Weights of a small GPT-style language model, trained from scratch on English Wikipedia: MLP 2304 GELU, tied embeddings.
Each number is 500 + 40 x the weight over its row's rms, rounded and kept within 0 to 999. Layers, rows and columns count from 0. Numbers have three digits each. The size before them is the row's rms in percent of the matrix's.

# layer 7 attention query, 768x768, rms 0.0515, rows 476-503, columns 0-255
104:502546505524493447474500451520536549517513437461482514485514480426522550482488502523542492487546435539412500469470477474527438502525477494471536525448528555509514526495439438539522468543570522558520469473503538430469498498436576509542409421517447563454460482450543522532548578500491561506497505522478479536418491431512446525537487496475486477496492519483482568505466478557505489486472540545575524496499517502468495536442536508487493507533478516434504530515561424474488464543596431565494579540517489504462514510524505522533490463543481509476502527564521475544511419529585464512493576474413560443494440555437552401518541523417529437530554512543491508524497477540529452476409552484512501452531451578467561454546536494567634519528424570432494582449415462512469497475473521
101:518513530513506458470446518532471523433565517447527474572507538506480457499447437532434484418532480514478475557533525541467488580405433466559498490421525468492564515499531523522409475490464550479462542501482497539399413464526512545499465527515487503570494527509502505502478511504466470505511480476525512498482490472467547462529577462447526514542513538472548541474485466506564493558496521468504508478497500474505476574546517502545443496478500476471585508512451477498519490520533472472558483556508491503494475533451464528523492543473519521491488535469445541499545456501433560563508538504488541509487598466524488437497523454479526551515480514478541495471525537503522576464439480483471486562503529505485463546486496491485532480508555501526503520457491499499470491471448555
101:529531466546423477477557463538556429538545511551472506473504545502524496488461473522400520505507478456471536503570538526453456477474518487491416466501527501517439466527474457494515490445469483472487483437465474491517435495492504499579485515562544417478517572515503539445474536499506521490548540491528516460497525495569466508493421499533513452539566481523517497462430462411469458572541461606511538523535539453574510496480550471486515474523429488476496450520446504520443495490501508462522529498503512608463471467520601454501490486590508495520528531577507510522558534458524447443466487503530479466566477489458519511494566565431532521470516495504480544559471502521474493562433498494484491574521509533514504543495563478535539408561521524431561545474512479445393513528497488
103:508460458484532469505533504491496429536449505461491461451495538531510510518508446551492439555479554543504552494489455527523512475533487575500561566462467523471525502489514549496504461551523514430554555475517532485551377475463500450456466551511456507502431531509512592564524514472544538527490454512514500457525477452537548558469452510486431444548561475484541486484437421445499514476460527481495534511521512493480427450482534541529480474501528489535495440526589466487426507561453485487478502491460529580446572574482485505501516405511426523428525504486518518524535517478521452534506472476531445479505545510472440452545477404506503487534473516503426527509476496577557497534533464522504541514451478515499459421500509426521484461458570464508487486441462542513468484466460552
100:514477464489492525522509481478522486515463528450531595514560496480493550456498536483521486534458450483465569563540574483481436566530472463525516489461524545460479472482521455455483543465534589450544432467426470531512512469432536480541533484477461452511475534531553540571500486449471442493590476447562493486451513399431499544488517526466481541475515446415516531490524469496463534492443523475547419469514514450478497489506544506500510465488508454425510490448433498572459490474529440488544449491487477477554455484478520516510490485459470482496551486531467528481517474530532475532480503482534459506506456595551591481505418559490482459511478536505461482518506559480390333504448588474508536476465493547523514440520519556471474531520502482481572512540503473538481460517490566
096:528473459447524492427413418473509433484533533548511560477475476497528569563612507507520429511490503472548534479450503505599562498495515502493568505472505490494480524492533484446457509550422457500457540526544502508499511467473476502516496519499444476496552465511433457574495474509447460463439537471522443535581568504586545503534554476505522581491452508433488544500462530541530494463451523522522585506475487482547555511504569488525523498463548516555481476466579496524521547499514422530544493500491502549439510497517530449473456508513502511528491520543499546441433532518431479500511528501559485488509496507491475602528508496535483555454529481474464500567456456503531494459448490455526457456545543461483459440515507451475536473498485556516506508437447533521458496462511565
098:515516539565535477427469514462457496557458451555482495497585478506481484488408486457462541503493508534495492519494448443445491525532441473468495501554497545467455461494554532493545484500474511435546557464565494489521600502562490496462527498500533516515504468463488460484532547532538461486537506534483491498500525498514482528543558512476464495548473477540535502547474480544475469519547493550470504447526464431488450499498525465451522420494521520628471535518459528439599531481512554486480476505515525551473546508469522496495486498533522506492498521550502454556472519534567503489487499550487407540503518463520495483521448509542474558458464487515494557491486493454470508444528542539457490549562529487415493588438539417453496487450488483508475520498475535534484487435511541
101:587473481477547529435503454450538499530518501484497468494487557534498573572509466460446523549498556513565511439485503480495443660504505513528536472545555475407394495517458523562494563468512484493498483408556509488466546518484514477501518442495542518525577436467523498471537457528491438516530459537517455468488411456506545488477478573506490464498490509541512488401502447511466549489454508558526502570528510482503520491549517553505447498533434439460500447531469489488535494556477417539524552495501515545472502545468520473479453500475495434483532525494542498476519523522510472535545466498438511471461538485549400510523550555527478545444501509486521503595497500511501415522537495527465489545484485525479453433408519489574484550490524598557562494504544487484465538500524486
105:383503553492492408484586526513463538560595544541508521486511545483550557461510472553546524479460481477512561509458487560569525513557507498457541457402527522561474556497458462463533511512517566467472573564445461478481574469547476515434438464482529439587550558553529545535546534578513532450537548515489544502481529432509535496455538462521489531504488543554482480451463540485514446481509462564516572515490532513515549509446511468501475476523565531446516441488548528530433466501499501509539505526395497563423538525505545446495554451475498470549503540497514604517470560514471482511496595481575479543501585443487470525463570492497516524478464548500477501486504483506518518473539442471540473518586426458468482522459524504606480630523524468517472499511549493461587519539440570
105:434473526499505424531529516476492528526509497533525466471404551470519526548571501491475518489540503491547475476536493528519585483584444480529512427529417527470446453488577551472526483509504489520534483449458395534487480492492513367493535509522487596527465537454566446508528489466479494503473496544519461492499505512566554505486460488550513480531451510577520514571568457511551490479527514456483448441512472465467541580570468484427482558528476482530543487466407469523599475452538513514434487523466611508472460518504475474478426546572495542544432479520474492530534504528456488532505456496491519521459582482468538483508480492421529450530540501543453497569504605499578563510486530495553506498604492534506522451487499528512564517518520480418422511509525594507506500479432428
101:563539492506497501476509516454565512515544487447496525552467470491557483448502521499479492501494462507480409526477439524497535509522392492466556510500474507536485499460569507532471525483505461545446464513555361525548508578464445534476495539469512471536445528498482500555486562497479461573492587475530558518539596536555490491524465537490507471496482583550503468585494499389453501486507511524492500522510534562520436480510523540468539548507464453537575492487480548471464429499492502504510457530528435524457469567438517490443541492441544445446568541468441536572496535484477485464536509449444520558524509457491488532513496483510497521519508528461486446466540597558485519444490515432401440528473465542440588490579502512469464583497480420540580523481601469459466492458537539
103:511506435529470465554467501510487537536548466570582465523529512519500487439475603505536482534442497542607452448464563477420597493491468428497498468524521489476461517476503527528484507548473531526501485485527552474549561449553506507569487464537507489536435437508517448550570499558461504455487510512525443487510470446481533549484540506579463469558475475503500467584511525531463562483553504446561517489472520506499548475527507522503499484501522440480459498482552432466470448486551566520512474521489463466475469522470488488487522490564479527557523437518486530542489445483522498460506487459512526480494499457443540512456516498604576445451524470504534472514491442501480545444536449492527526532509486467463476541448432484580582515424506450466538554546488484527493495572482495
104:545449533537538552521477518489470472530495464401450510526509421572428557405410544470521533491478478522484506523440534544462482491531518515506519535500475511501483544458529412511513563451540495477472541452485497511557491451496395573476502578467514474485509511546514414483523555444580453458403533471483564412469492451534503531533536485474469553512502515508561486554519469555391494513462529497523432534496498501527488499562471503521591518495443427451527525480407522403468523509474482542565486517563516464509509485470528441500569539521434400396470454440519547486439524552480515568480491511541509491543504523529529520542451520486546529504446560537530537513464498531447488527539537490479470502559499506479490506579504575539431480507531530457493587501524502479457482428572564
103:492474471474557504529513543506633534490477473556483477466543559493472458518476424487530540562468496491550550555476542493500537471498481532490480447452452477469472504517543595444507544549454473513520481472533518557519529470480501558493492452492446528526577492585482476482496515486474476519469543521475491507516531524615500462451534489491539411497453442462441487530436503474526492509504504486514526560515429478526518479501555519497483534549528460499415522498495454492495510548425547479499566487491545525488497509557591448590511524469524491475537506515463553502587470534504511473506441461502473501475527482498400527526501486511542559536498519552480412464503433522538451485480530522518570446483508492527497528490502495475516516495479503528471488606606411547485525560476495
101:502511470555418535514427465432445496515521548478474522502482510497498488517514513561514470523554530471489493549549524458478496473526473482542534510530495516437525583474476526560507511541485472583518544485519447474457485435566509505556533489473513501456512405454556447497447476481442463494556463506475523390414487561516452535522553550617473544503489535490478561545476499482451495513515421477497452530465476549535521522538526510515474417473557517518485492516488443504498500528452581443486539438501517524509499529429470467489418481497473509543409490479517516563463425491496551486512505420584611470531541447493540514498468496431539463394402504501494491447527451549504538556471614545480528541469517474516508495446522554553538504520520474456467518556511530507570561458491514
103:496529523514466457575519464459409546478451401487518418569472506423500472516565491575495496449479490530543518562426486500569458495506539493525522456520431465498435550570546535588440499455519511492601492472542531554554493450505463418574512489498487482430520522500377485518514503463512361514480498470529492461534487476487466487511431498490412480483449482479508476460514503512503466460440462575543475458551568538531577549477501571553507455454554479547456472464502526530535512512496480465463488570502607545524458483559465509523503549449595522498518493576534493500565381496516550492514508443522502510541499556571496443527574463511528438428479541531556517460476509533493481469475520456448511510544467546508544466459471505444506475469490561553551537516509405520535444488499514
098:459462523445519489508452545586570487595578475493530499580460448552508409470497474534479541489496500513575460506464466567528534501477478393584521513533547503532565543521511458528501550560510496499512459512579531559468517508491458499487518436550483490513494489519521554529547510429476439512547527470521508496417500529420490464489540482486517511449481553529492451532535490500496492552536507518534543524507551488542551503513563481468487552513547540468566378518508496460489485527537504466450490474536520519490466483470487414510533489534495432515515483473536516471457415425539525527501529550441406576500507508549447540488486500579502518486465488431555511451471514447480517461524497482531498524494469455429467485440577553549391568430460447538554517538556514409570472466556507
106:477506495450428481434538481442471576462481503486475539459485473457558512513466559503488498466550423519539531533445498460540586542499527519494551516504459475418472440490475546537506560482531497498544490464511430516557635533467450452506575479590501472445399399454500402499438453471464552513503538498544496571475430526447543453476522522472474486491497557538501593539433493538544454410547411452491502502444429561425475472574546464467507538483516519542526551569482524466425449433502523467512499431528514518520535580510558439506503542454499422500448463479512504502516455494480515479495513514521514434496578457422536538502467493580472464511403516477541587522544508617483440495451531444504520544487476497520481474555474498486435448524447508550522439447455541466498480484537520
103:479476467523438527530469500504516532573539433494600523451508533588549577487451495422490462473457501447454503512556483535529494494493439451512437554519415503466565595459487469508590496498508598480408473434487499548474517496474506550557484517476444522512483620508511486540502532482470470474486474528447450473485558475573506446531499469573522564481518512480543497474540518493446457497555567489514524469476515418544441470556519402514510543546509485446520586482499447467461489385476524437497467499484469473554451530470582444469506502470390553505454447460479505520520494468456457517548438515505488482481405555533467485477445495519535434462608561542530494506507470526485500559568572524412524413495466535454505504516486507513477512481455566552469465473467536548469548465489463
104:522453472446444530508547570480475515532529473510458460456526485458504519462572523525514517418492497493419528511524460528484466514564452463521516452548508505539547548557484463475472457469491497537528473536474482503551543484458420577448510501548511542570500533536473538529501497498489510496544515540527464560453536500435439513514531474493514473366474538528559501416459528542525512521423475530472550435558477503430554467455469502482476480510504454473525552466521519430475501471493483496489465462463464519501449575510526479541528496534461489554435420545440470510504455535434513528454467447605548428500533418462544459505465459451528451538465522477598528562569427509497553532523533525449546520519456499491468480507496532535567576489497590412553508459428486516501501471536409
104:482428494511430490559517595561523530529446502399479468515510503484473527414551458483550475511499556505501472460505455494556512522424458466470488505437585451478496502459448516528493503446561500534501513493492479581484454537573498540557543483480525483438523476554477466461429552509544464544534485554430475499464490522503453543570542432486556529509538492567507554492471464538466538586456519588535471485455497514476599500467526488511460405407447454487383510515477506519466510587537568475444526509439540494410483512472485466526569486472456459529474552472523472464513515448510444544526486504440452484560525442523514546468540485461525478502456460538455492575526454526498472505507427498481537522515492505480513484501467516521434453470509560438488472517480505526497482484386476
103:583465525443493448429526501496478542502563516530533577494540571532599489523528505463449411508539487553497471498526419504504519516537491550559487504474442468559513452479550505481522477500443481491567518467501488444505563461598436601507487479473527499534567520524557483466474434538455455523493556476599576518464403523510500443545538471478463556499501472514465525491511499498531449460563476557443491491536577490499508574546548447421555513408490509535398399497570559534431498498513567469485504487474480560470477491544499503524448524510484505541465479482492473520483524568514481485435449490535540480473466473456536488484483455471483441381554516549507487523553445511455453568466410401526480521472528501452474483525471478448494475523502412540459511451481367537527485495530476
103:590426529555501540503495534472525466511487488490512562445468497468581540524460501510488539470484483473536469491508461522577520419417486507442484462561581560540511552466453503497549516439497400489524472451529494445495513511497474543569502448484501499512566473521493478521596531471479515539553488426508390453471423504524543446474540580466471423499482509511508444420458507507491458505481515435516494470535461443475508529519520553479486472416486531585452442499535455593543549550466601568441494449494513463505512568481512507524509511502530476506497514447610448445587460498465395551541520525511525457488508476457503481458513490472528499557442511472465431530487501441554517525521484566457526491492541530532488542493513563510455485519493466519488465504389527538472496473520438
102:543519530430558516514537522468481476541512424491427470474505515491507543532521510422537439493456554452601455474491458545435456539467531452570560518503430471477487439536447491558466542510492463454518460514509461455515394442511490462514547506524565480486485468568532462551566476487488532478498485501516479482511480517449489457423531511485475397533475536536493516486560488485470444503473452475455489548507528476541432495575450488500490488480500584527489505470449544455495493494549446496539529452547556523441507533465451546498498510509525525544532448468533541508502451499455460612447440409537531489471508506470480506481468557503538558543447523500438543525567485422514547477455440472488469547564525451561525525565533553437503500547557514470520534447465527547538420488506509
099:506506480541561480469442466480437489479494604528482521526478547468476487495465510464483454532490507576498539467552492497512558489521502423463478448505543373433491505522507458537509513597449562509467516525548511500476524505511548499540478545644502451517543487525516468502564561551531514592466529470532492522479566505555472540505481519572483494507527488467386557481521513476559451495467475506545498494461544457579480534456525523501550451545574573525537459426547537547531496468434428525556573540477486471412473594537468461521445476489471473478480484513464544532554557509495465556471595533502558530495508463393505530496531484507502443445522517535487538524405380535510517522459463531509450534539542529468530548497515492542507463422488457565479452527527480505562493468398482
102:541445460644512476469512499443571500462564503568539495475458473568429509452508492526486478468519583557539527519558518493441454535532420427455461485490460453528506528493478526446487553527450560388497450484494492496491487490423507535407531430560565456501522455559509558441475485551501474533521543358477517488517476477536508499521521466501516539527572560474469511514520443549542499592538546457476523481440494508500510511453505524477493506456513452475507522530570585492547506481537405531529549467541554455493516527504515512504532482510467553535503523443440492618496496495505457472537487497408486526455489449542509485474500430486428490562481456518508571539517521474523471601542588510522505435452432568523505502525533500446448490531473500485441463436486524548523451506454488
104:554508478468481491508550510454456456459438507496463493493510492484533569469462488558472494490517581413482549473503570515466423583424512456485563526556517475523480464492538443534444483486461488527483499477475537493486548546532487455493540518471476433477520458550470445522553517467509507398485533427535489506499556576562495473482530483403457516451469471537515539452455522473509551529505532491510527462570549506512459536477419462438454513545446487451437475540479495515485506536504499543439527566495450530462508497424511485488509518419535473544547457474541482520538486541546519489488498481511487473570532551502463542561540529503489461504468491507474516523486524487493475482467406542510509532495508464450474488518425474470395515495462473499475510554486499416483479506493501
107:493575548577516461525550518457510478523448438541524529535417554559475474461509536525506429459539516561542512541537500439451497470490582501468486480467511561469509536565495451437469495502424535494456495504406524451517495398475532554477569502421475534495506584588567471583470401497533478471506485488514515420511534583475434564536552508528475459462513496502590521540501484515439455561582403463541477493539462529526522578513500530432505477485515546458557497517469453493542537459472479491461530497504473472614551561483552482544464581491469482463500510496453504523457561485521447503519529555487523553536440504517507499551548525470512503473471476507543545483527489565517501519494528540518492497490515501496489449496460478523444494508465567444550522458486483539486474563516574
# layer 7 attention key, 768x768, rms 0.051, rows 476-502, columns 0-255
106:520505504556440427428488427544542492492506441509436480557558488539464490415475602475491513493489541541479484518518481465485490496544489490485526560559508512464564491476456531460488498437557523532510421496495515478521523512442479529514458459518507504487512544465502519479472568472512507497492511430519406496520421439473535525524479507464506465512482501572487540530521522525488512533485517495556504496442519486540472530471499563482523511451537466489405511429505467521468480487540451482480541514520506502518548458551487492481484559523614446450472529514483472524528493495531430506521523491487547484525451593432585432509470562444507487519519570582519520477486455519489490439533455482486549499566470483463477453544524426487542478443559561467465549493434525491494526532549484
098:465505484539504502421451483511497445497535520527534510514438509388527510423532410531447482485544551447437502478525482526511468526514480491534502472530524459433511516501506508534469459496471549474479566460430502453474466461506480507458546459545522513537547558514513480446523497506519440502498424424539485483568411515442572485424556532489375550559528527544560491527451432480544486511508482394499473500535500505625581530532466540496439517542462561458435524479487449485465506444579442529548457486566549448518442466472479531554472519485578511471508492444524529534470482490514529489490474553513485532568522477553514499473534525511584545474495506556529493505502525533542505448452529500482505568517455517488453512493472446549497473514531568560430492536512551480533507458481460
095:553465496456444481513545536500543505554542529513471539512409512442506489473478507540452472497459459490537479520517468458429470532482569578547469480482505518464463530569468517456523474465490567501453459493499534492519539516514492498573509529538550468456526463444547546525510478478501487484587571493514575448520523479487470499554463487486548478535449512480483472529483553443498554462544495548486529505463552570548510547489516480471537503513512524467506505511440581556493574521460502409521541534487482543500452483491574508417418552481517442475481543437488530469494489472484468412554462527522530515598479452492496496508527514531465533537463400498447469452524532555498459521511526521483510523508526497500448470441548503453543457446501425492485550533482495512478517524433482
102:517455536552467498517527512498465522477531492542576491458485504566459478455523448453451470494550529522500509494537470494459523539482493542522496564497524539487517457510489568456451561527473470515516522501524583524460438559451513504487519532505489452495466531538509505490466507531496510478510498483406499421457470496497519531420517501486564456565467449474563499548430419545480495460473537522484463455540467508470471438532424486433475488545525550521534492475479509560492506471546480491547455490526493465471500482466457506450507515571553478519488456562487467578522576535534513485540424512523493534440478529469403504471448482422438476578513517481543571443515490474492483501444470509520530512460465558574548432482575520478422513487546504578468544491444548463479492562500516
098:504450561455521458535536519526459478489514501532488472562473477451574527520456499422525475576452538510537546513581574477521493525457459455588502468489474444526504452547520541463526576507476530526502433474501524553563472461490550484494510430507511458600409440575446568558436511463512539534489592474522505530474504458458504506461485495531468430494470507479480490552437563431452447483562508452450506480478452467558465423557472496511556471540531524509548532526458516492522531468510481440451432496488434472501524468524483572443493493421469494564542556521537535440418518485505552543578558468527567510507557592515534459486528518503565463524461551481489511484498471424461458407534502515464495462499497446542499434478472549467530522579500529452481480540496463486505523565410502
101:485444474457562549410492473457493492554536463491524460583523441534542484536468508512528499499550562515498489544445471499534512502502483483533512400486428495512454475480508471450563471489489530494492527489519505532504522491566524485499504491471526426492581542470470503458481490521526450473514546486572466492473513494463505537480427443608485526503549542513555553500589494568508542480420530533551539456562503519484507522477480545498507487486550525504460453483599509444516497528528469418509529502545474483493488498465490506442454522560503489512476450473571495474494539467527548544457517538390470579509502492498449589504467544538489538417545453464560526516452539536483480442528511571497388522522482461454461482504522461495551502484466546469489419494510537524466506512457480
101:488581498505450480497507543471485505449562473518536463501590497511497517486518513497517504525495474509490561432525465476506514514483523498439535445499481485429409477562519514521535533573442568511494510561523462500579563490501560516504546543494507524423495466576528542477499518439548401553488487538431512530528569453449512504506521548463454563496494566522468449433471543552498502567566534521440465498491483481495560533455506484504441586500487568463501525452458435520448514480455518468555532517587523419472521551517485524463514529481548475497470580436497469531484557525541482520483554532468469483542427562551534470510508522501478515469489481468432476520421474449520455420540561544433473571545542486398569574411423524530436552513501537475502466419522540470507463433486511
105:548533453397523491560468499522516467557498465523413434438528505521458466545479515548497516551515532560538491537455480586442496540532554518484491439441451490469491491552468530471465516517496577485530565517514543548451438507465446456459550513505546495469499545487532487517578475501507433530438498502431475473459449505534515497514542450545445542459550544491509520429472522516505494472466482451445514521507550478507530494536485539514421386517496469478616511421495523490533458460507470526532558455432514530466511465442456480490479515480537536469538488491520489487579481503501439514491458581448575504468571479546514517514525445536513537507514463529490537562486444533398496505532535492533500543519481533479554478471549514534481567472482592498554499499540497553533485535502497
106:456492497440451488523482505552426524528493527594542473511494473494523558454451500490518494391496452488533540560513506523481483548517511490460478466419454439450426524431485526503517510574551467540479531465586520515496563434552434560482475475477529443490462471541518474499519508399508498443567496478541510488505523544514468496463514529476517506544466564501485510446463476493513440534535432508551528467480592436499464412497476530515481491500547463500496394519574434498514450486527515497461524530497486503509438502511601386569503467562532501579521516531487511477513503538475457574527492536505511472461553511504508522536488499470460517471492438514443518487477503508556477494566540410511524546573407519509518552434460420530509494483499473528461498531495525421484450499493493
107:484482521547541518470460536457530578513492475479453453480516539527484513508533552517503456533554526458552479464546507412506524462566462469511560487484496479447460474498551540501484403495491481529495514540411469521429471528544456483551488510480506505469475493499485494537526508501490559563419438434546593448471498511469517539457473596546491489441439518535486464497491436512501486497545489457434427519474422536509459593588514489528477561458545535518540482514514469555561555535464534512541518501521493507445513457512496499490492504502455499481525543429460455525552552471525377511429581568503493518449461554467503489440510452526460483469557540532493489510443465511514473523515476488460421425551496454506529521497475546479412500489462510481480462479473476500531474472462459
100:508433517492496515453503471421542492485537552493492478478518502533459524486556475446435553541464477482467512498513465524405526484440470456495546517527452550439531548480566618540537547478563509478496515530539494469482466497458437498426504452477451444515535463510555540504557466547506454517526508514514533471557521566534513569490529456419462489447426505510443479520506434431477499488489590471507570468539445515462457527496514525470512496544453449534498576514586581458470466491463562524448473583510440502450507501416466516499510506524545400467451576530438507530559513488482487414471489496460495503474521472480473488465480524481451528557502448541547524509439477488507560470557456536502466461543494554456542522550472530529514563443527443415536550554519473457526488517461526
100:505485515533501541455491458563530468510540516399544428537517469481516472464483543512526528442516466521547471476505491450484544483460450430490442528446592486455468537527536537515553540597524507471558533422508440426532533445539398552546533429472485466479385494453563523424495484503512472415465494440518463500521495482509455512509499521466455435511519519512519499510475503460472589536529546538532503562465497520565546476446522527489475466520489440582492459455511480500509457517495457544492502586453479485524446452529479518465536502515468461571481547560480504573412464482467452508534459549483476442516423552566565529465487506565422471436550502553485550457493509499511500506545539481506562476455475510545506544505489504513521414515534486412444474522518570559487459490577464
103:537481504552615479484521460495481546520466426434470448507421499489533440457508485546459506496532450502496501473525560451525485466565435509551500477517531523503445459513551492529512569475469478479570496476487487471503521510529431504519486493567473559518473522509507430490433471468437441525556544496542499391527500483543481457509532521564449492463492512422492469526550484476449478545509522493462482519519499523617490528478492537549522507479525505408453540437525450463500459469474500439534486421568525429507547616510505491527438507523410429440534510496445504523422512491491538526454482495499501509534484519564504503489515496514534564546476498538507559475491508550518524604505431478498547522519464467529560456517453463535461521499540533459450577440503532467482499485490549
104:502467493543523483539494579475475523480507440518536524429558573446454547566548451508513508592490474460465492411542504540460556504497524414479444467488456503477508546524517481486482452512421485481476486543549564469528527508426479455489511492545509562513534441496499451522509535513537509520523523607470506561508589504548523474520515529463515504523471459502528544486572475605477556513442494519487483511501434524521539494384528552415483498490453485459495506499513487533459539502477493528517566481573531480479521518593539478499476508543518494481483483535485593504587546524513521502549463503571552488467517510477423430468541532498498473506506479572469510487506513442565519494447476461451518512512447583453504482559544519495480537449451498424466508554499467547524487481527429
101:490529574478451506460478529514498570459492577508428467440491540541496461523506465499469470518516487529421555557474544480543522466434447510555556428476531471515524507522515445509493477461517435494446614501452513514451516459516489482529567541498499533461541517451472421441426560452450487509498412446572487539457409490530521558514549519541500538529534504467505458538493488534397476509597568472487569453465416515501552502549512551448536562535546504531486503472505483448499475508496562473542469493530501439480477499497528577522478565528467479469534441508517546486453425513483456476443538459515581531544468471533450484550547483400536552422502502465569497483501456486489527503492450465534511502527487506510516517518520501599514503495533462479537438488489506523557553548475508
107:490487471527470465444515407465445512545485454498516451481458514472540536472547496553542442422502566566534510556546498545524516437511522488471511541449573502552468496539549491538471458474545455490517491448538614487508559478531543512526510447527500500552547542530437535473534458472522461479503582466443430546508487543505488545520505507557506470499481517552532578515536518544494501467502493533482508513588547491514459565521501437526472468421462458562497462530494505513514492514510486526447455484542597507436506544562507527532536530468479449557462480511511589473552508486538486466527483475516559531529495519515565441606496531468501479448473421504460463592535551497496497525523529473506470589477556478536465497426542453403477536494535489433489420514518410510519422501550507
099:547478483421536501545494508506467436520550506517539430491478529502578480545516429442464469518504450579512450530518549504477519477457532536515502492538471512478481506491519433544461517466574531510453475529536494523443465487523441507530553412505500496555494532539403539440567474530488511453438498441533436498509547519502491523502529487495445446468476508515513489484493440448505477452548520543504483467499610497439529529507501561510485477559541534418491425519489495511451512462493489495522535550456533485509436465536526508554503571508512500480535490543554540463411508467495489532557548557500398497479534474534484491511540480389504511511467483534538495531497520496529539483497521551505513427498458511482445503509478530569548532454449443565531567438482559450537554546503511
103:503492539473522510495519502537484518415530531438467445507515509507451480499559527492530506460517475484541549526451539472523473466512503538578526503513504532485468490493474527491410492510492469486566472530599473520592538548542491531442521601478543476542415487430521424511496543439504493433503556588557464411502527498455533513444481535513553500409512446507551498545484553498493574475495474500465469452425507518522541407481493542505543494473454521516473551470573502490479513479468522504497470499502526445567442520518501505517605566581439430501490590476520541523527548455430533436514483371418459465503545465536469512482521443520486539468511475499536501570491470528466486522480462493484547519619563521582510529550425444489514480507448562468499463484487510476572481578493454
107:476448413509506557549441453526439467480506403509510485524528567540491551387493491441473474503498477498471497448564500464550458498498540436534473569557422422458512500484540559503537464525504510589492559536461512507519564459542588487502512545515482525499467484495486531457480520488549517481540482493502509572500518483560536462533535543533460426509525528436507472532442475452445490469515472535481485482462483490551485444478542512559511411565439448522492504517488516502461491478486491453463472470419432468514509448512494419538398439501501477439521505508510477452499512441515510466536434569455410501545435513498491493504545458444484540483446533529503551460582439497473502534549434523511473566482537525509506506513496523514481478487536473514495469547491467500471524390478546
102:520462556483468535528509545492461561536477501467447554537445485431497561456539508538477441524442489541442506522472522546494445439617478481490531530492497464512492522523522491508448498458473463495559452486458572502551475544535489526506491501470543519475477526526506495498510518484399485477514490528497528492476513572468485522498488520597460501421444499512484497422464491461463503546434497481460560442437474526557460461446550456503554443482472467562476511564446515583485515540487448556477551458396526533455531511500508477554519520486484460525476492523519437505446476528468483501494418379523483454509451454471472601507445431517488503467401488494513524535552430553551544518500498484530454465512485507481436490545484555487541543551516584478528511440452532435525471474600463
102:490494435549504528469530527547512491517555532500504506535507490475459463537515464482538512527559498517498453471447458503523549520428441488477453541532604531438499458513498588453466464494519565517512540514498547482515539555508449511541472524555529507456524501458580484460520477506542448479507461568530496504501469477471498575487501482494454503525490491604497466504487446495585522522485508534456445438419564418491473514502561470493544508500488517488444491495467509537467581517569472473456496497475510537443485481502477530518542520442529557497481444486487483478421527442485458465548442528488516560462490455555492505419502487472540522449423536526458500552562449525514412526431479488478451507457511547502564439461532542512476444496545473476432482503502514522491586469403548
105:441460589497485442416420466520549535536508474499526561571505541442468485514489535498473509534461487495518498424439432463509513456547538498523541466493479521538533435429548540476530471499507568483537510526551490517572533486490524521457503508465478419510559474466522500557478494523454484538553485515530529480497492537490438451550467590488545502435556441587453523505438505534475494515494506473500458497469551503519504474483491474474494561509444513513482418484524542532458493464484533481491460452434496550509450497470456537578432488498491441525484523456519472559497487511522483457474484558535495514496428518519497494478482416561462581476426512513498483507504497428522523474482473468505407420509551503503536551580576505517534634449480531433481421452567524530441417485496446
102:557529526539488464568536522455543537474489548499459557437514546448493533513469491458395469530524490473575496533425424447559537497548456597468451462500476470483542551451465432455436515475440473489417534475467493472487553494462473521487454475449487478492508472543563514486539537482472499531479554462458464481519455513490478526513490601519484444600514492477476478437433518535519532542526525461502573515560449451482412477460515477418534570460518511457516448521499411449506584520521552510450437463521533543513599533466474476485545436549624426589463469466521491488635494479509464450469561505486409502520498500506504436501499476494436537506464559501447510475540583446527520521480497554482515516473522514533485482577481517551432412516495469478543553492467527560466485429501438
100:497503528428510469554534508496505558467477466508452479517581472520525464499490508418407487461533537393585475450506458467517456511551517463542509493484454542496597475529479441506458492482420446480464499482433520498550454513505514476469518498542542493539485475508525521535468444531553549466524523528508479481506540471513428510496459576478526490514465573452523471486426431446482512535447516503467545523545463485463376462509428520435519490468411432528489533535554473484507464513500518539520477499488536482484480461505516583535453549421495495535517505499480439525542499506532536514501488488496484422509457478527467581499463556471419503418467439490485485534527530463514500495499590423544458554514510486522512483576617505501535524460474466514505535531485497550576451536442457
102:489503533489525454472427484553410546509483500481513537525515469530490528428556504480456483511509453493461445485543420392505491470516488507435411504508600435526550420464468543471512520523493440487501480514526546498487555473508508493564461476530465511482490560521567490560491524516539494488560384446528522502502543474560469524475529494546465530466518461463473472531476518475463529450510520563476517530494590460511522542497468531500462483583424536537543470407532475474464456491527471465538554557462455448514465479504518518501482498468487535521515497497505455509486494518565576446439489534466417521498408511433530526482464489503459499473472527614472543468496444521503451482475516517527540532457584542476491517534495526557448406497481507492522489536495544483561508502479441
101:498451499529498516473529572502508515552534512504452498525488492473509496498505483517532521543498487473453501554562526511448557505522500524492504518487565489499521489465465477513531542502525554485448461516571484597514465564473493491548512495494519459487477435482544522506562510580430503501654478467452530505525530533474437470384505508518574518489454552541448532499529378615474536530475499464531511423504477449481453558507477502491547484427532402455472504481579497506491525506566513514484536485528522461508515492417553477540488440525455577449548495440461526521480503484470504443544516493507481529516548526595510460494532452519529469479562396527482521467469530508523520530512541545523461434449516504477541486525520576455471485427457482466486471520489525424478492473404484
102:486488481438447523508594527472531472519434486531541522521481485471493527584509475505481415444521513477481530509445479558486516516432458521592578491509451556546488532477505552613479503492492509521486476496479513477499496515484519482499560504570474500488483525548486505516453511436497480483488463509465477476541461502509498565482516506455530473449496485517516459509475501548477490503466508516492514470511482547514408541512440482450454471535461502504495462529561551498467509533484566540489488449472457511530525392447465583487579525443567490521542457584554545569551483490533489468492509492451430528543482584536545491497460549478475604475406516540474474573520540489487463521480433474516504579484524436453480481446489501374457512494475498559565440498484462444531450541597463